{
  "bias": "none",
  "learning_rate": 0.00394,
  "lr_head": 0.0144,
  "warmup_steps": 109,
  "batch_tokens": 131072
}
Each number is 500 + 50 x the weight over its row's rms, rounded and kept within 0 to 999. Layers, rows and columns count from 0. Numbers have three digits each. The size before them is the row's rms in percent of the matrix's.

# layer 11 MLP down (transposed), 1280x320, rms 0.114, rows 942-1028, columns 0-79
100:544543477496504523502590486537458531496543474551429554541500462482554541477581524595439516404603526412403442384501567537480447434545485486436382458492441489453509450560548503575605434463545504482458569528437506574566448634515454454494492499
099:507466570464591512535482486519458517512479487552513613447410450590520577489465505558554497493560488452516504405537505546547600364597450507499503537479483575463503628562502462540489491454543510486459550519463503561361509505497514431428415485
094:460526487421472511568491486506446503465520396522504444506538497457472465555485483588450454494471425484522575411510541507432585476496542523531494505506459440490506544530522470512580472518463563536464455450429475471566474514471584524500594463
095:581538482488480524384474475476500574395570548528467507545513513508399465427564532467489472528586528523536504481513482561450445527466561466458554448454505429500448394408533348429498429523464518516527469532537476477582534511491576501472538431
107:483496417479446498494571459568465545379427567493461482476488533390535540508436455492409474521521452466565509521484560508444523487405486544484428527554438536492556425466586465495505523495500578521422572495471525555545542528452547477457487538
096:490490364497488476508394469477473508528526460556442582454496481513540416537405555554451418468479496428519531554526489481497531519537536534549486564446505504526529536520535509466452464443498595427513461477478439434563515554457418526510487508
103:519594474518535470504449469535569423561624492479476524432426515510502528546437459563567496490589592509450485530339506478527449502665493489485526454473465511423464520491559421584495450500529448509459539485500460506436484519519465530527493527
111:501510540569484485442547538506464541432361471520583474526365517430580494482530512384509545500599546454460522386473537521437414538533573579578470506449522522503590493525501519495459537530390558493474428540606401488448496528540399593454515485
099:523421555481442543486534461406511499413525480557471560498489500534410423466401476468472463476455581535493486481525592620478398453513504470515514525504505490515498434483507494607465457571455532503476451573412497503493521473477408520476497424
098:495466540488508567510577516497516447478558562434437570523551498550500528474514505510538501567514492422582464527548492507362509473593523517558463525456523549516500460443528550481491505484543504523533562515466492522524573421584500409444454471
105:512502418655492507518486484458547569433486419428486564457493447373481593480493519485449419495554420467542573502545420546568517525457515509506483542500443397513475514506552511441520498526485474519554521500505567457514508460439511578525493472
089:534428520550473505469499540502522561500558504563485478433502527447598519446457450541421530536509424517456418446475528458452519472498511521539595518499454469361522430517548600414490525473449495453397484459577536507507563483443518518509418502
107:523383409597585540529536467516487421469448499418470523538493445450469452485474456543461503517522524521562515466492411559486511521479529562531434442519497465495501536475552489484444637465470510404527498603531511531450516470448443483409489467
094:558552493429516512472460507443596595564478558524482449584491522483464526636577435474502514549433471551448555485521442548531623453550484390418452489384493552519539554459492571528460438543406504514458495439442495482435578499526532527503470533
106:551420439454576543483547555540507472509550506598532539504395505495582579485491543539562477449631399488571520475417475452451513613478530537588494510545485556493492530480547518498424542466465507451562478538479444439534607507489499475476524457
099:399508497532465536465461489484439511472550528492505468514547533481478498494442478438508596449464488592442504542502533474410468532488527535506551529513488466446611545455581424500536458503435512522549522498466513548417517456500549497584454497
102:527466493498463536545432567444582385448511518515562527477504409547469509520485550579391431546573571507516428415457481569420508549520587468517462498455516476549438560488509493468507526561545404520499547444620519537498512402411541482584518558
095:468504456556486487399530483527434445554414440500449485559454492577537545458393509466508505483451463572495456512490547426556510476452513574535451483456532405508444521560617557559501569464488514449462481531593473512435499496380454562557445543
096:529571498518490527425561540569481437476438465544518405516469538526436553411466469462462516512499487499542489552509523482501571480390512447523485520607528602525577558501511386572540484425422346467446475496415582492529428609474542452552522419
106:498515516560408521524519529477441518389565398478500490415520492454418491527568505470450470509482487486496440471468464452498529541498552484536636516414499502530489465533452519557357515454503486482523413554515490398572437428530515493566423500
103:488478501578416425448517598481433488514494549385554525503453486478458445558497528461530502539503574569562502488492596406427536478468605360499563482451501443536491540555599500506536540514554526441518455551507483567496417494576550577520524518
100:529503566527605508561499456463472567426528415492562479428502506548515575533451485435448522484507437484439448550413485485538553402536518441579455464522557476520475562502574546563507598545499361543415528550428524554477557504585417484504547480
099:461546527546485541480463477543510478524454503468483462483429493530522461481496518513483595533510567462433530527476585507482568471478454505401405496493504514488439424427472550471409408651507559540549543492549455451584540521395554577510569456
095:550586407553491493554490523516527490480577543548522439606519396404499490516614627469480592525461473508533601501422536457476467539636490530469420528452406414513466459529547485467543523453513430496498498523457463510494473591450525523567533550
086:512590572442533462509540497498482512492493404514517509459532460475526479533451481539505513507462410493487588509492502629475575496501520477529479502497513466550490557657402430483494520484529504486484618465488549498557394568476462545419477526
100:425461502476421489517516534535494501463527565458463526477466493487423463528463524434561474533487522448563498449479454461493502576535423387498530431448470478503581504473525420626541498542465553505519491517562479538486499507463442510417533592
101:518546377567484551511465407526445580538493558537539553544524572504584481558453500416511544448448525505480499560400393484478612542473574465485577490554464508516481468432577481444427524581460423563472588516496534527478504460487477531466587431
106:427457519527522526500495573468506489509582559510527495425446569492451505513556459484518520474478525523496589431540464486466435522488470468499552433534427309528500553455473490537597514569504413493479503510487554422460487568551523598516547576
102:540580506577417401552634498561558489485429549466575511408502445557492488508412483571448465558493533522438508399550481420404551497556506521493463525420407528548465512544509448390518419545454460544543500440366538576477476489502553452491510430
085:489467446540518523501431495511493495533454551492541556534562497453505490507420496610441543459485465488609524503487374506508467589492449501570503420491583504490476484515519490416511461528420586458496495515382532520478469408423402581521363534
097:512441392514482484575502586431427460426503497503485549434443469490495567494479529454505499524510475552666470539443533473496530430499474580579556492488564564425569532499594478479524463435526459558463481545516485428529486531504509487440359473
104:495563526514426519417526523512501457484432479642549496539567423474533462464420475450499500426576511482445432559580447449497505567500534406626480535549535494443647530488485559455449421509496475469544477446563457499594450549545562474468477526
100:459467456432456549476518424522508497538507518500480501531545550595584552483522476532436543515464518480513432488419468526597466570463565436530550392394349516501530465490458443470513498430523559466516483413516520418457579522499571416491503494
096:493537504404583510397484548474513470471522449412527569498493564503484561494554456472489478515514489534469498473543493462478510545503580539438484477532510569469527454560472562541438536553536511437452536452393564557593600448512547595554506477
094:532504459448493430569513479527507465516531499408530475506520537480514565472501509592601548582450569488515469441443373444510494533372432435419496542577494480555504568525476475532545481531458494479533425472546430438600462521514496476458487492
099:475482550508382471504488414592467537423473399584599527599478535480415467420459469432520532497478501479528512478505486504462501553537536549548489493458445562477502504384565481508461499633559436459543462474495545538521509519467475451543449533
101:461500506490493500478563480549535487482551447417552535457430511519519472450483516494649460499429457428522490576428459493474454513557512469409508557518438467466562501557449544461555531492491461511543488599501485501491552539498578630504512562
090:505522561537467588512471490425478469464534471474521500493506467514469505524540540576418504491438491556509497538412543478430524486425546514616498539595468638480528533521461485517443508372501544550500547497516549528511569517464430518441560472
097:349522506455562495462410521555502473447436433479461443574447544536460551476563497436521480610419439474510440488515476489625496420605535506462518491490508436433590475482584550515507437442496510508551418507560587505471549555499496521495561472
106:487483530433538450540479474493516541503536544525464524566525551491536458496472586506494537518572474554570591404493556494500482532472507538471549471452425461550529431573474526508487507429426492472476629476519575497503500568456557562427494583
104:365521530532520505467558523554521462470495461464495523508415511483544429517407498397395541514516511444405491470507494531517509433539518507547511582515537502466479506517430461522471507534525520593376590486468479567517498448503515566545537480
080:504603540486562438426457507478474445471564549572554530487475419586524503497468548510393463360464518632433497509499456471498589649564489464486459492534522533473453534507472416486507546488515495549525444470524466563485522428588520495482503424
100:531495466500480526499500461440525496534482473453501497492622615551410501529568512626502488503507538457530515532511452400559443611486455407591494446567513527492512589541484485570503591472520501445457564439481506460451569455529527431496519468
097:494437438453473505467537528460544511492508429448507514402634545545548491549529513554493568531493495421528529472467416525504412537465592426517474506477457536502511454407506546492410475546505412438477501518514585452580498530516416532435535585
094:521547503489461515438501468510518499474503505494439560489516486427522483493602522447508477447532455451441433514547553499549469489502494563479439435539559537522523427501575457445411483533486459486530477543569553512418459544517504539520436519
102:476458524536455402492546525529500468513581514489462591536437409492489415537466547509546549585501522492543597577445510458473391478602429503513503513445596418486465464492603567541529488488492330568534442388520534564496502420538528497472591507
092:539419505416469482477545563443605514448532438462430501480553503482502535501595500578563488474530478557571506442477410550574494476617426466587519451438472507447534539586537512524520493570470464474515464563568552472540506531460403553471604473
106:490483573455415500546490549519454489490492460579478520507511422515526456576504444505477477526395552655467505425619447482487464504493461490472495573419529528447473547589487529529439537465570431439491522487593533485530540563537541450546656387
100:434551577474527515500407533460474541494469494487530520591436525527502548605468519520577476442461455466494495457485479340487516289537503561519549480550485492572478492605470432529435471441453537439569531488565513472568487521613505557477506618
099:459553481516543454297535449521422497482507415552484535502617535533487428502532549546460447487531415503502449559513533593498482570530462442501463445439494510470514542510537494606497483416492468445555489503523570534599401521510506602528467487
115:468512457530462577420517480462542457567447459541433574591459548497469485502445498486476540472610524424453593486537512473575418504507511510609530422515444569468402608506472448516608579436516441453425486443466507452479475488490544508530524616
119:499437508508494492435489490427410464458521509480592402533537580479517509501512523480505486422509551565488551448409459495430444447521458457532467565464428505457609459563539469488505491477585538575447492482539472590513491506575615508479421443
106:560478445409488517567505494522392449414530495523562504429508464566481604580502502480528499441379497576496479566570446503560507568532538549511446439494430495487524495570466570542499494553487427416453523446431397435549439501498508451529424548
090:485536510446472583627567532611452549478441592512404456473542414505511532508505543491453525499473461463531446421532547530498472563560580526499441470442540464454497452585442388537512539400418574546569618445566541426518489551449465651507555471
113:569460533554489448451549529482514465535466517456424427617494421520459499417468449546612555410520556399578437547536581600390496494409433551469584355518531534462506409495555518480471387448560475382482484443520571432538509561516497454575564503
088:464546494430431494519497481561545515645560497457524585551549495438564548511531521484464504555537539532500611578497570458512500562469397497560512461488449476492465459434498558428664419463540519467433449607578484528487514449452462507534467491
097:477577515482631528541521539399437502479516519614598522515505583512462516519544625569527579520465499488530501495486486491441511447504547607494498451515463531410493456432474537525390503567479456515505542599472484523515415518471484516539477573
107:571515592580514469498413516523522538513447495352493539508523507429558497459503554578463444489633516582570559520520413496516471440630474432552512584568526501440471544500508498481515424555438559651484531580456563514504458447557556471449450538
092:469500574494459466547628513460553503500428543502527541379450476523533485483394444575438408541549504478538499518486432538491421461498536553402467490555558506497551482579515424478485502393547473443546532526478502504472434475495497446483378533
092:433507501473487452633557480545582491572611534445517585566529423503437489547484643451419535596538496481479566557545487546515517476465422482445572498501543436503487451458546443413554520451498566619551558386479436518501519571484476458437531544
098:430472482479446498458466509573509528482624451558541440397482518462410523503463517524491494507513485471506564455535519482518512446475480444407521484475471563506453574533529613464517426502507564523495490561520434537573494510437543477493498447
112:436523498449576544568494459534513480421511531491440445510559490479534464510528432481466426521451531429603421394483473526593586578507548444528533447439433526473533484439496505496495454573494527460434488483499485420492498533393456525537443512
089:530596437558459501471475567533467447428411442569475534508487481512547539460438508549486536492472551488420586482523518519443557499509506421480520564486508512489598520492515451461629395508504579460532513548582470520537478563472524508508523508
100:483582509525483523482503579563562501490453489491482532481514503414505476402437481541453491410413523506503511571596498612450527504479386494484425457456532541559491522474472485495477523551513525433433481428487522538571477575552569449557546412
101:410463452575478563536494527506537504485450409491406410414515478487527428521466511452471477452461450507482471408524565516575409546511543513527453461487554495514509447557435502604503456456509481516540503519599490448524512500476597572415473524
117:444484432519532498503509477405491583471445547515531542481517520498527497504490486519530513560488496523472557492530552511552521442565461521494508554537470506476551522511543455561417451428532496370527557539435551489446552484582469369540464466
103:483577496557449517542450438522497496447461538476569463619584548568515533510499491639470488502507500554511502503493527440533568443461527515507475483594423551522466488503465532521453465501548479420466410543488484475417534500510461394488597494
099:479433497506564529597500461493439494416499513583551606452479520493554360483467430453456505556466482496448469468520505503467445422462563599551552523476495471413496489520480578556560493449497508402545475548487478536513413567510555448506500459
096:501350519535450551481448566604538520537605436531493521511482559546579519453451512546465408575514448618524506422515517525537447482602486538420501554476471538518481526508420470503448523561506461625504488525469559542443515508487459493584470530
116:590567584564532554485519533486628493472387481577510535615539444416453545424471455491469469412513506507447540479535451576449477511591522531523537424467383471509559436570424452429465573498484453492553480383519501567527499555452506504525559479
119:516430468435597385417551549491529483506472518560471530519544550516530516579467493517511447432465450516477523467473552496523530531379588566597572480515513543462637510495544453519586486496563501493544458489477390530473499500494509535498443442
084:475450447474443516483513484550529466519478507517571574520533460541469540504597542452420454446468455466496532504497528568579449538550442556562518617401497463509472497378467518540499549546439493388492490462494521465478530427484623656455553520
105:501489515490480461509468419486541602481553592463578573508509432502530536558567451474419469520533479443511546393430549504563507536455473416539549516510514500411445527463470501542430504496453601512529552503586450549428541487468530447565517550
113:599449565558506531488546502550568474585500492426601591561428473572531551468481491404560510461405476477501509400535449532419468511591508544585505584615423446414531534510412439499565546459543391465456507471498527513444421523411520498506497499
108:461498447531573421495453436461518503557495447554462563480500483553476384514459381491414576531495501542515458495549479448518551523601473464521441468496487456538497458459428508513565544510443504522450468596546548466455530479521514507480434490
104:580438536425475517472529585485440501491531465631495461435588513514470478511518468553507488497550516470502471458512539469468516426448509395474502546518636446523372513559472564412468492485480544509459492498534488496476444574437531563584617457
099:481584403532483493536441512529445540546466488507475443541504459577420546518471630509442488539475546519515533519473476460509431405514464406410517451460488504493491496454507425368478488465417405519548482432415481434529582450550490526570386414
084:455508489480476527577498519505520502472509589424546428519478548432537527463545435486512498491544586504514469541464459529585546488545437524484461521442446556421492526526457386548537465550472435513497483488471417512437508439428525651525477527
117:472509550455485434459523547513518505494605511587509439566508466490450506450384521444519471523554487571441496543496503477537482455497543478543462481520545498499455480498509431557485533498502524511473576495414445431503501551515561423442512613
119:489467472511526434458442437511481410527367505483341593459469508552530475581515479440420472557497581542535495522570509473500506526495529472532553573506489454526450470512523436509512508501537357558492494517376543521479579551457510527481536459
118:517459503446536572473573605539502451556512444442528474494500446508488599495498500527388453537491478476599560566486488476433539450413468453491471482541456439485484398594520512496406555471467531431460460563529489465518531462529456491538529534
093:469592483501389551540531485512560542538391473520504517501522551598451552490492486455477554510417588557606542486546536529531576563472464416469493640522567553471470434465395563455577530560504539532538539444514476449557471444475500512642430486
089:493608457555516482504589514457603476507529424462507559519497495491539542517536530520434545496477501498483435593561450506572422454498547502563478456528480479518467511496541508632472449483482427500490556446511449424501539572527429562451566453
086:552537475479559508499462456467385528510438429559538496467518446475566505520552526576475464396564497480542494485436408519456418530501490531562475556503503514508525550545447446542501469496503448525469505560579491514566500516503488465547392460
095:492463499571453478487610430553540598497462459578516512522416409519487450535458583469417503484480388471488503454539527498592453455505468474501521519558578486487570459445446574463462424508502437443564510537578545526494481458528492550505510465
108:441535466510566482525428483457478455506393472420493523567521516354545470523519452547629559503459409499494570489482450600544561447446477504486463516556426466606519492553540504471499500471485487500527488436511490451562563426488547445522446511
103:442505488534535452502515548467525542479489429449480383452458491506463442427510481529516415593557458455538446527444553552450421491487592376482446502390530425551512537555592486467518555406485487513464527422479559570485482438502406477464441455
# layer 11 MLP up, 1280x320, rms 0.11, rows 943-1028, columns 0-79
099:466446506557542511482511439581423495571575477532544429498472544478467457539526443599581540503447447484521463459477475619468542516520454430472517516542502462463500453534559511459555514518521441534507494528504497421474517539417570481442471594
092:529541544445391540434500357473546461514466502483523467561421461610608479498544468460468429467531518584463484534556452475585535437528480639441565485531457526467539437530536519522450524389426430462474498536458561495490500440459454547497492504
099:595555503439527455566545485496530609518481587509508549342528575535564441527522481445539442395485550469504496564471510512581526484521486568517513468505593485498458486541445500606450512510546538493507585489471481492517457534498491457395434519
102:498555489529573476491524483534563486409577551583537478537387498531535591482552557592524586513451563489513409436490458410528475497485441425605551500539427532516439505529422584526550506443419470544509507485481522534338520611530391524438525433
100:524464441477534471460526473483457561439566462440505563446391513563456483587453446514480481368470473546551499456547402452554461505423433517531488473443533498506485430483442525534530515515413490455489455504565531413557465480532451495530558439
109:503495496479543446464448475514496498429470520523621553458381573427452596485479498510529465518502407469557576424447469519518455476516524513514513536447533429455491412472498500545495617555446481473605575490474479584513503531520476501526502524
106:566474481457492589425444493520545436571475548526518481443487509536490520560421483504417512558506494559426477467555471506473464493395498452610536474407507461517462503456488627501478507393439529431440467545498483585466495546527532569608376549
104:463585526597543422496480548513481581546535551483515510468592471498539467489589512490459520565485479627509482446423549485448468518583689435468509514469540481597408477547521475542563509551516457445520427556505575599420506512587439533553495494
097:514493545459533552479458547571403541551418483520552395435474482509499449490385502463408546507420464479424560505446527561453477512480539557449444465465691478543426535531609519541491448481554519495418523408504427499425461440537500607467460550
107:589627452572547411479574496477575405413505481436466524466451489433546525475545524603513528462475525569487472477561504439476541472539564492484521592568497474369506571528579511582540447471434548518501455525443427554585446451494613439496425455
091:533539492417535535610407371406525431473466580648531500462510499525562508400517475502527595460516567450545526488458484521502578408577497511472466548427470501531416461563531431435460494510460568506480406525489516500594467529556503550549508533
102:509510516538460575505533550482507621570514512474570458450423524480551530448536476639494419422534466595453541537456430555437492459495460522499542537475504478532456421483459521506504488491432485509475548477455540509399547506531523443476522536
090:488530484472427485513500502628540506482527480501531524492438535517504525476480567481469560454444569520545493461494456510461533503505485532482437527421435477341512467540454539437522537562540563488546509483588463528514432461486559551521434589
098:516512558532503435505516506458479470430529454535500455478496475490469563461493499460528399618477393550483515422413450409538516546502504420542339499531581486452497443488543488578454487538494561506582585504521506504403482423486459332484562545
106:593532507559612482536490555448409491553494504442518541456501472497460579544529612517510481467550486461578486575531538510483575509494520449389488417500516566532545416519502457600543581515527505495456402391526500626487444547536465492545477441
097:576481528575611537454502423470434550470476535508485470472388482624519444489479555493466502498429550544517507461554445500530470568461497441471434484484550486502534533505571443492403429476448487651604556499554516529463490572439565540573433537
099:504486484529534411443549465568541492574454513528434556579534530467537419506553517500497398499426516486534519573539466379506519529437503527427495560541566491435486488517417524588455468484469429482456501499456430463520501524607461464528582539
099:457536610392426562501391550379484514531507386499596614463495470513518572524538548464497523467442609496448365521428517498548510469605488468443447522501518450575458452562559518537542485518513397444457579517486471526491567504531511521509498544
099:515532512502553466471596557488564567599457417519569457515511528470543478425580554409490502514557413478470557538503391402473578458492447559423551495554448551554535524504490450494503509525470437520611527520494489409511489547487496445396479590
097:541479454501483577521512490525522539453622564530569479504475459485470530512512513455537530577596475460445544483464547550451471429494419468516530514431549521455545415396536561532402559485476582478446489443497552533420515494510542452423503507
107:497587553441523480538618550550528512483501445484458444548570436558477493517484597476460452460569611486507565552492482510457484499491400476544522537524423404389500442396574540389504533464509415441459472459483513490516585494487510501484556531
096:529406489626489479475451444505387564454411537437420425544477527431512496555492524500549485455395567582549504485365542579531482503476448471491616432567479372617512499453629469442526505461554551507549547488474507471412538517513445493491524510
102:523434463461547491445411524469472458618467530450451468520452501430500535528561452646486469496587504489499468526577554482463480397523575487557534589490532545439555535426513515553467429517509397551472548586515507424487501490562493461501531514
096:540441511481550479428517504486423565604462542478513448453644556445497581557441478518595480500562522511464430496661503518539488468534563563455499529446488453405420532471527590480495448556447475433566437439529428503524516521456640478446513500
090:554454555523469504489538530449462488624503475604465453448445496516427427500507537485454455531462528492490534426455516457546483552529484484488526599563473484462507582521511423458581521427457453517492486518536430556430569597384555510519562535
102:492447467459466514442611513437500495529412527592463476445527516483486418470539467522482541424450433457482541463545518657552484592551477486526542513503461591498465512486506526466447552525481481467427583504487555502503559536591560555489487546
100:496490558498490481646401543451573559441389436557504538483548508524448485529481460441592463472412552420461526515581478497411595529442518522648530531585470519490486512483584457551421496425448519442425464570421470518446475447490453483565488515
099:468510542484497510445516503562549561436533459457455485517502509499458550478436498514548496562512590501526522471545434483505530555510535518508528458458455489454545454546576645447452536524483536401574634596559564455427553485525506540446525527
104:499537440516486443583447454494457463494492433544464571446460578535524515617417525396550543577417485541536457471447542587484509488515557422412450458401467494464548555468509500425583576472471504473449493510586514501578452490489464461498486529
097:554436544418569490545513436452557613546489507559636551427544468490455481525567419564470584530418480526468457493478545526538470487546554445508568491452510507535431540453499547454448488471468451472545451510519589474408487360442412558448562479
100:485535504559516575417483492584448479506510500496475445499460428417492412580489525454501556495491514489566461459476442565569468502490480328501533481474528472459510512446513425605446586457525540549445550546542464513525549487517475464467526530
096:534470360564525457564483511572519421586537433522445483574512479442365425700504562460535452537465588547497490534494427523556537407404466541416529418510566438533599586581500551531508484467555487549524544499478549482469460508476435459488563574
101:570617495472579490466528444458525460443510488401572425505477573536501434496456540602440619544403387520357429445551489410436371526555531516509425522533521484460512534563424434500504512455514596489464530555545452406512534483528542437457475429
097:481533484490452512467525489531374464524493392544490520465616542627439633492477578397445519445582459500453497435490450561521494558528513450495597529540539472522477566507503541441471508520524446440539490573433526525420524549554526407499480590
101:581511557482447420388506543402459537493457584470461388498548542459455597528396470451466533499518488509462564516491537478458409472523514515565481457466547569610461499527537487526452528593541511506418503483530403535477497474529508544511505504
093:582486465608537433436504459543488516539563594562577430528434489498401491476544579506562585540610502444451488557510525418571410552460602509524417476508546419476494533475483480437472514499591467410493511506466517511508534443460550420401442497
089:501485514494505401506478457478502464489552492511506526528591528587413511528545520500503527542569535427526490525485486492463517534586403419504434543546493464482539443490513585493522538491489479472565466467463511462492364434465615514457521440
098:502425373458448565536504573457570564635580465473509426491605547465500475485534517510503487392605467481531476527497454509593452490482430563592499502437479595497437469594508498443458459506521429540555427478498441552486519496591484536608576578
113:476418440504461398475547597565475473352485470484467486402478524463479553495546452475473587378463508573550490568405566516522515499488527535514448526466460467479552549510583442598510498479555529488495540546516554497442488503444536452443546554
095:493454571573431478519499511434517409466491439474614475495544509559509557409561464461509569485567495509478517525472478458417553519476505538475505501398526450584585462457533451516564518492368518462556560481519476511555576490432473492467449580
086:505541453549549491582537560480465440505508475378472466475386505440517531450547478536536492467578457559536464578556468538498399420522542546582443520382477560539493524465508629520488434444443538436449559509500486528477557564446489565541548488
109:497410528439543477442488555448421610495443444544511463548511482492479518387489551481567545629595585444513560456561491547441516515559545655471530416491490497448478451358493608478473519514425543460540407574531542488545535497513445487492430620
099:535562516548484548417664438543489447466392454480481483508421476532507524463371549463486576555523388563459586492421433530491434415485532414461464393562453576531522596477623511512487515516452483515524488441440402485543514525515463541510429555
099:541502444484474505460475469566504511512474591529488424405489541496528464450427651574524509481498500407524527527514413440367506559525433498502524504501451439529506595492532587476444516387561504525484602513422516468492533494555461489396509599
097:508475526586479459522502474422501476551477465517487464579459542439418542495468491445472496486473418565587542568578597496475521433444495456411560508592537501396405568596542519456465555489478439413474546586528444565540525438433471466561363529
099:516499474547535480544499469571519468596414500491514428562436526436567546541574471541516494468622370527477439550540500451535496509451495568448441469557436555508504481482428560419492501461414540462598516553549530541476541500434498463532564518
100:554423484501502409473396508467516523529495489429505434537504526460526546496436458443543526540428427476478415514503449445527490422524537556625443441507459483531467500423535399499561495576521485482518611542492475557615567597526480517541441443
095:501502423506559521485464493469501570476509533474557547513591514475433503480514483483426476454571476553455459576520492513384505593510549564572537528449578441498511447437537501547503435464423544447366509428512558548610535513500475544467529453
101:540496561547492508485587467450502525464463446516499513467587498469536506524489458392626564502444483501545449433536473488447510510450389429479466513537501491503533559428572480501526511504456557463529535519447486517585471488573515525468476473
108:535527488504475473448516523527434545515586468493525479499453503579452479372495501552543480483533393520474513470650434519577490566555494528492449581537554499425583476440504539479412527555423523520468458492428557543452539533556508479481435525
108:517516403488461473530457547473488497466541510488415541453526540469551622493452549553565535512463510511551469501561440464531495549554490621501607535427540486525465536556635487456454546616529503512589420494578483515638578413447389460462519550
108:537530542537526487483592577454457482593513451630482584521467555442466545455480574552547481480495499459499516577491547522544505504458468505480483470503528486550487478448620535551508448467514571451403505479472490422574565565530429467481508519
089:469525530469512410503557553586630495599580455472571582509537492485495489505434524425463407449585500454497459540533516432472533447546458483508591508473566503604470471510440513542551514545533482400445500567461559520552476484468515391487611590
105:469460510475505491559490553467499468427486485437528478532592494507517569538558444482475478386520563563466583438499524486508447516528491566473513545489609557526460454546626580509558414564459428530468537512486540495520536539426470552441528485
097:478517501514509501435537486474406617502512462568518524532500467535491547468510544508553581513545518556530379416522495478452487444422550571482441610495575521591501554517429452554499536489502401461562453507568559494487429533495398562451589575
091:492376533511457458537453456552426463437472599503493474513502462451434518526525437488548496484525492472465450531433458378502526503530484509512481529476462545551496441582457405505450482519416611526517509501519475557407484457567508456495641513
100:438422420557521480455543476540390436457558592572445464511457449616450505464437459588542442507474510534488512458472503447515544531436508466487514601477596551617526456506557564513503518484476512540651510538509488485474483491587448436539511525
109:499578544499528454551601523483500532556567510554485485517435476544438509582434461393463500494523521519549474436460482466486507597543582565571502476557509506587473502543567509480552572476493481460482467550568491490531509454539526493527527431
101:451456555396507523465520542484421496458502415573532484472495439468481510536456452544422464462516555438481515544558508479483431431493539552461503521499459526522457502491444527434558515574501501366506464573519528569482510584483457450479485613
099:581470602403451502504524539442425522486548520548419494515540407515465472494522501452578542479531556557556497528542526508531465501531510487510520445554490468495436538547430341584501497520552487559574466466479506529466498475440441522492521500
105:555555473509495492592519478456537468547485450447418444468381501553486540549581479549524445584565468568391475541448462507465486488435474449483524590444546474498443517449397386535521439507449521485574453528547485521477562541442455431573461430
092:589510523532442550528497519470619459468504459479361501604564556415502544479578431572493546540475632479456513465457443521429388473544468504462505478537530621577517601442496645498440504577417549596422429519544460535486493574451464483475430415
102:412586521446541548529513542521443503585458497464464522506502495513490527420606567418567571428526462529469478545495442450556542523525486528480501429493528426510508530426437555526512515519462408484533488516529505457458491558600510516566485509
101:505509485459477537463509515545494462528462486516530471417610546463443480453551540529431430484496542557435471526486464559410443451404411473517497429599497481325481516503489525488452485446516525482501428522561447506595490561519516468524612533
100:478553462472522461496582448502514443571431499523495491512511497549471521592477475460467514590472496523518523596458472587504549557530457483483461414586533591453538547467473450509598475525491512536599416473452548488422543534439407561491513469
097:523504607468528410518429529422514508405488525483495479538505552547658514540465447457482469456416467392376352527417563500596413495530469432518483470459507450438454474448530499520553526546469488601481471495484526415520546566478471469486535460
095:498506526497379465536469523555622499457643427422554496529428553438488446520553499520488550601504573605595549511509550500448541456493548507507471494480413470510506555362483522422442498546542501431446464482529511473502462458489477483536542522
102:545614515453495501441579393586560461484486463513483432533547452509501475495463484529453525411499419453517545414483504545464413537472499484574547458403510545453510559522566455500513537511431400477428555513560438455510564467502547447477503492
114:558474499585518353461558481484469526519541548467485618525532527548494524486450510452529522485484600519402483455512504451486502447487518564524461514528440517543464544519564395546503496515484519446609411536523455581461523506523475538647528459
101:550565504445560458479513455608628519531439494524495434510473536537447495485466442567488480530546451555489521504428493525519490471520441511510443494545480475482447410393559596374550520577568572579518516602461499466557560481530539479450471543
085:457471485515572443481507525503522571542529443599364451485498460487506553473487536535542440577566643438533572437478531406518547521565513390507402513609528508478474424561508488429408422579373525502457516537482518487528547536493472537437446534
101:489533454498543471442547490475480553463469420465446422467501650458494416573498364517459518502453469480480535488579612407523461499485552448462478507530503542532465470505546527614465564549459541537526595516447516560482533465419418507453436610
110:548556438541478451540452459482607517569490492571607471511462525507511607424565540486558500544532540458650497473467508534521514505560444578541521498489496482470410569443507641499559506442483524444449569479489542448482528528487432402487450450
107:489478500569531518514493508535470422561510414502533443576420478553424539565483428572464540565545484431496599571512426410536456484425450458491563397549526466545431573502522420535537529513439544497525419505528543431487466538471538505532481541
101:393522533527582492542424462544385519487580505518501598536527421542520457546460530545453467475458489546488504492501496519510525469488482540549473581447575523427385505464524542479495447492489503539509550451546545503453534524486480479421537367
105:458468492539531458461477479491512416426490521423543536429508527413577448443600472503536461541596510580515480485547493424527536490394532544530477533589551537555392535424474497486548520571508469548524492525527503498444571535511500507516457474
084:546493483485550519484478555527500561491522513587493519516510530522532525482411559483387448428439538388517498536342513514497441546505550429490520559492475387588498411412539542514521526528507569400424541487527452508508542546601490420482548522
103:487434452484599614504506448566546489459517468429512479507538511527404505528483469499391454473434569514410540479488482591459501538480542577436563507562485529515414460437476552507471457405423555545488539528532587533487479460548458569466614463
103:559416564532446485565568419542600562604460514496412480513531520533449535484487532498453486487434503480454508493538472412485545387464430555633475504450486535500436460479506524414505476510537437518532579482549507667509493450504473556573494517
121:549540409551483521519489474548520511522496630519593502414535489421466584469597480461459548549538458531522469542498422441453412518493585533517488425554514510513437506476429500474473489449513591462553434537488514518479516625474515423469539502
096:481503532430505508522439458423549607499467369478510470439505450498422459511480466506446438520515411495487580513460539477481445454468539554483507454573502462524480459475449452497503444462422530419573444548456520569521569556419518544476511463
100:495608428331516531448450533503448532445467512472476461474510519523487511517462555597426464564546496584470541505515494444531380420498517545509420601509521538486441452493515412508522452485463547489527452457525489508535560416570439506457451494
085:492517456426482494483416509450487513610346399491555549521519522491469559515435542585484391498472504487469542511576509512547454461603472453446494483523471497538555481564465457533505460448512525555593476486428519474521505580493440511590516475
097:500463473452562500528517503508480449429518490616501537377542559542456495545514479491502465623440539519430443542495595432486506490477408518451528572562474552493564468502591553567503491550463489407487479456484439591479456517493496550466524513
100:539450535534534482466447539576345521560553499508448544540490459480508531522479605422421508457450463529524505478483471443555521527519486520560406482497462432531447502514566468514456472534465531355535540367571407491483487464501468573502489482
113:526535369451447439549547534466430487494465508521599426574483490529468512498584492436536395510527488581535478481494493462516495486432464461525449568551496431576523422522474461494534471479453483401508562488398510483491446537465512515542549489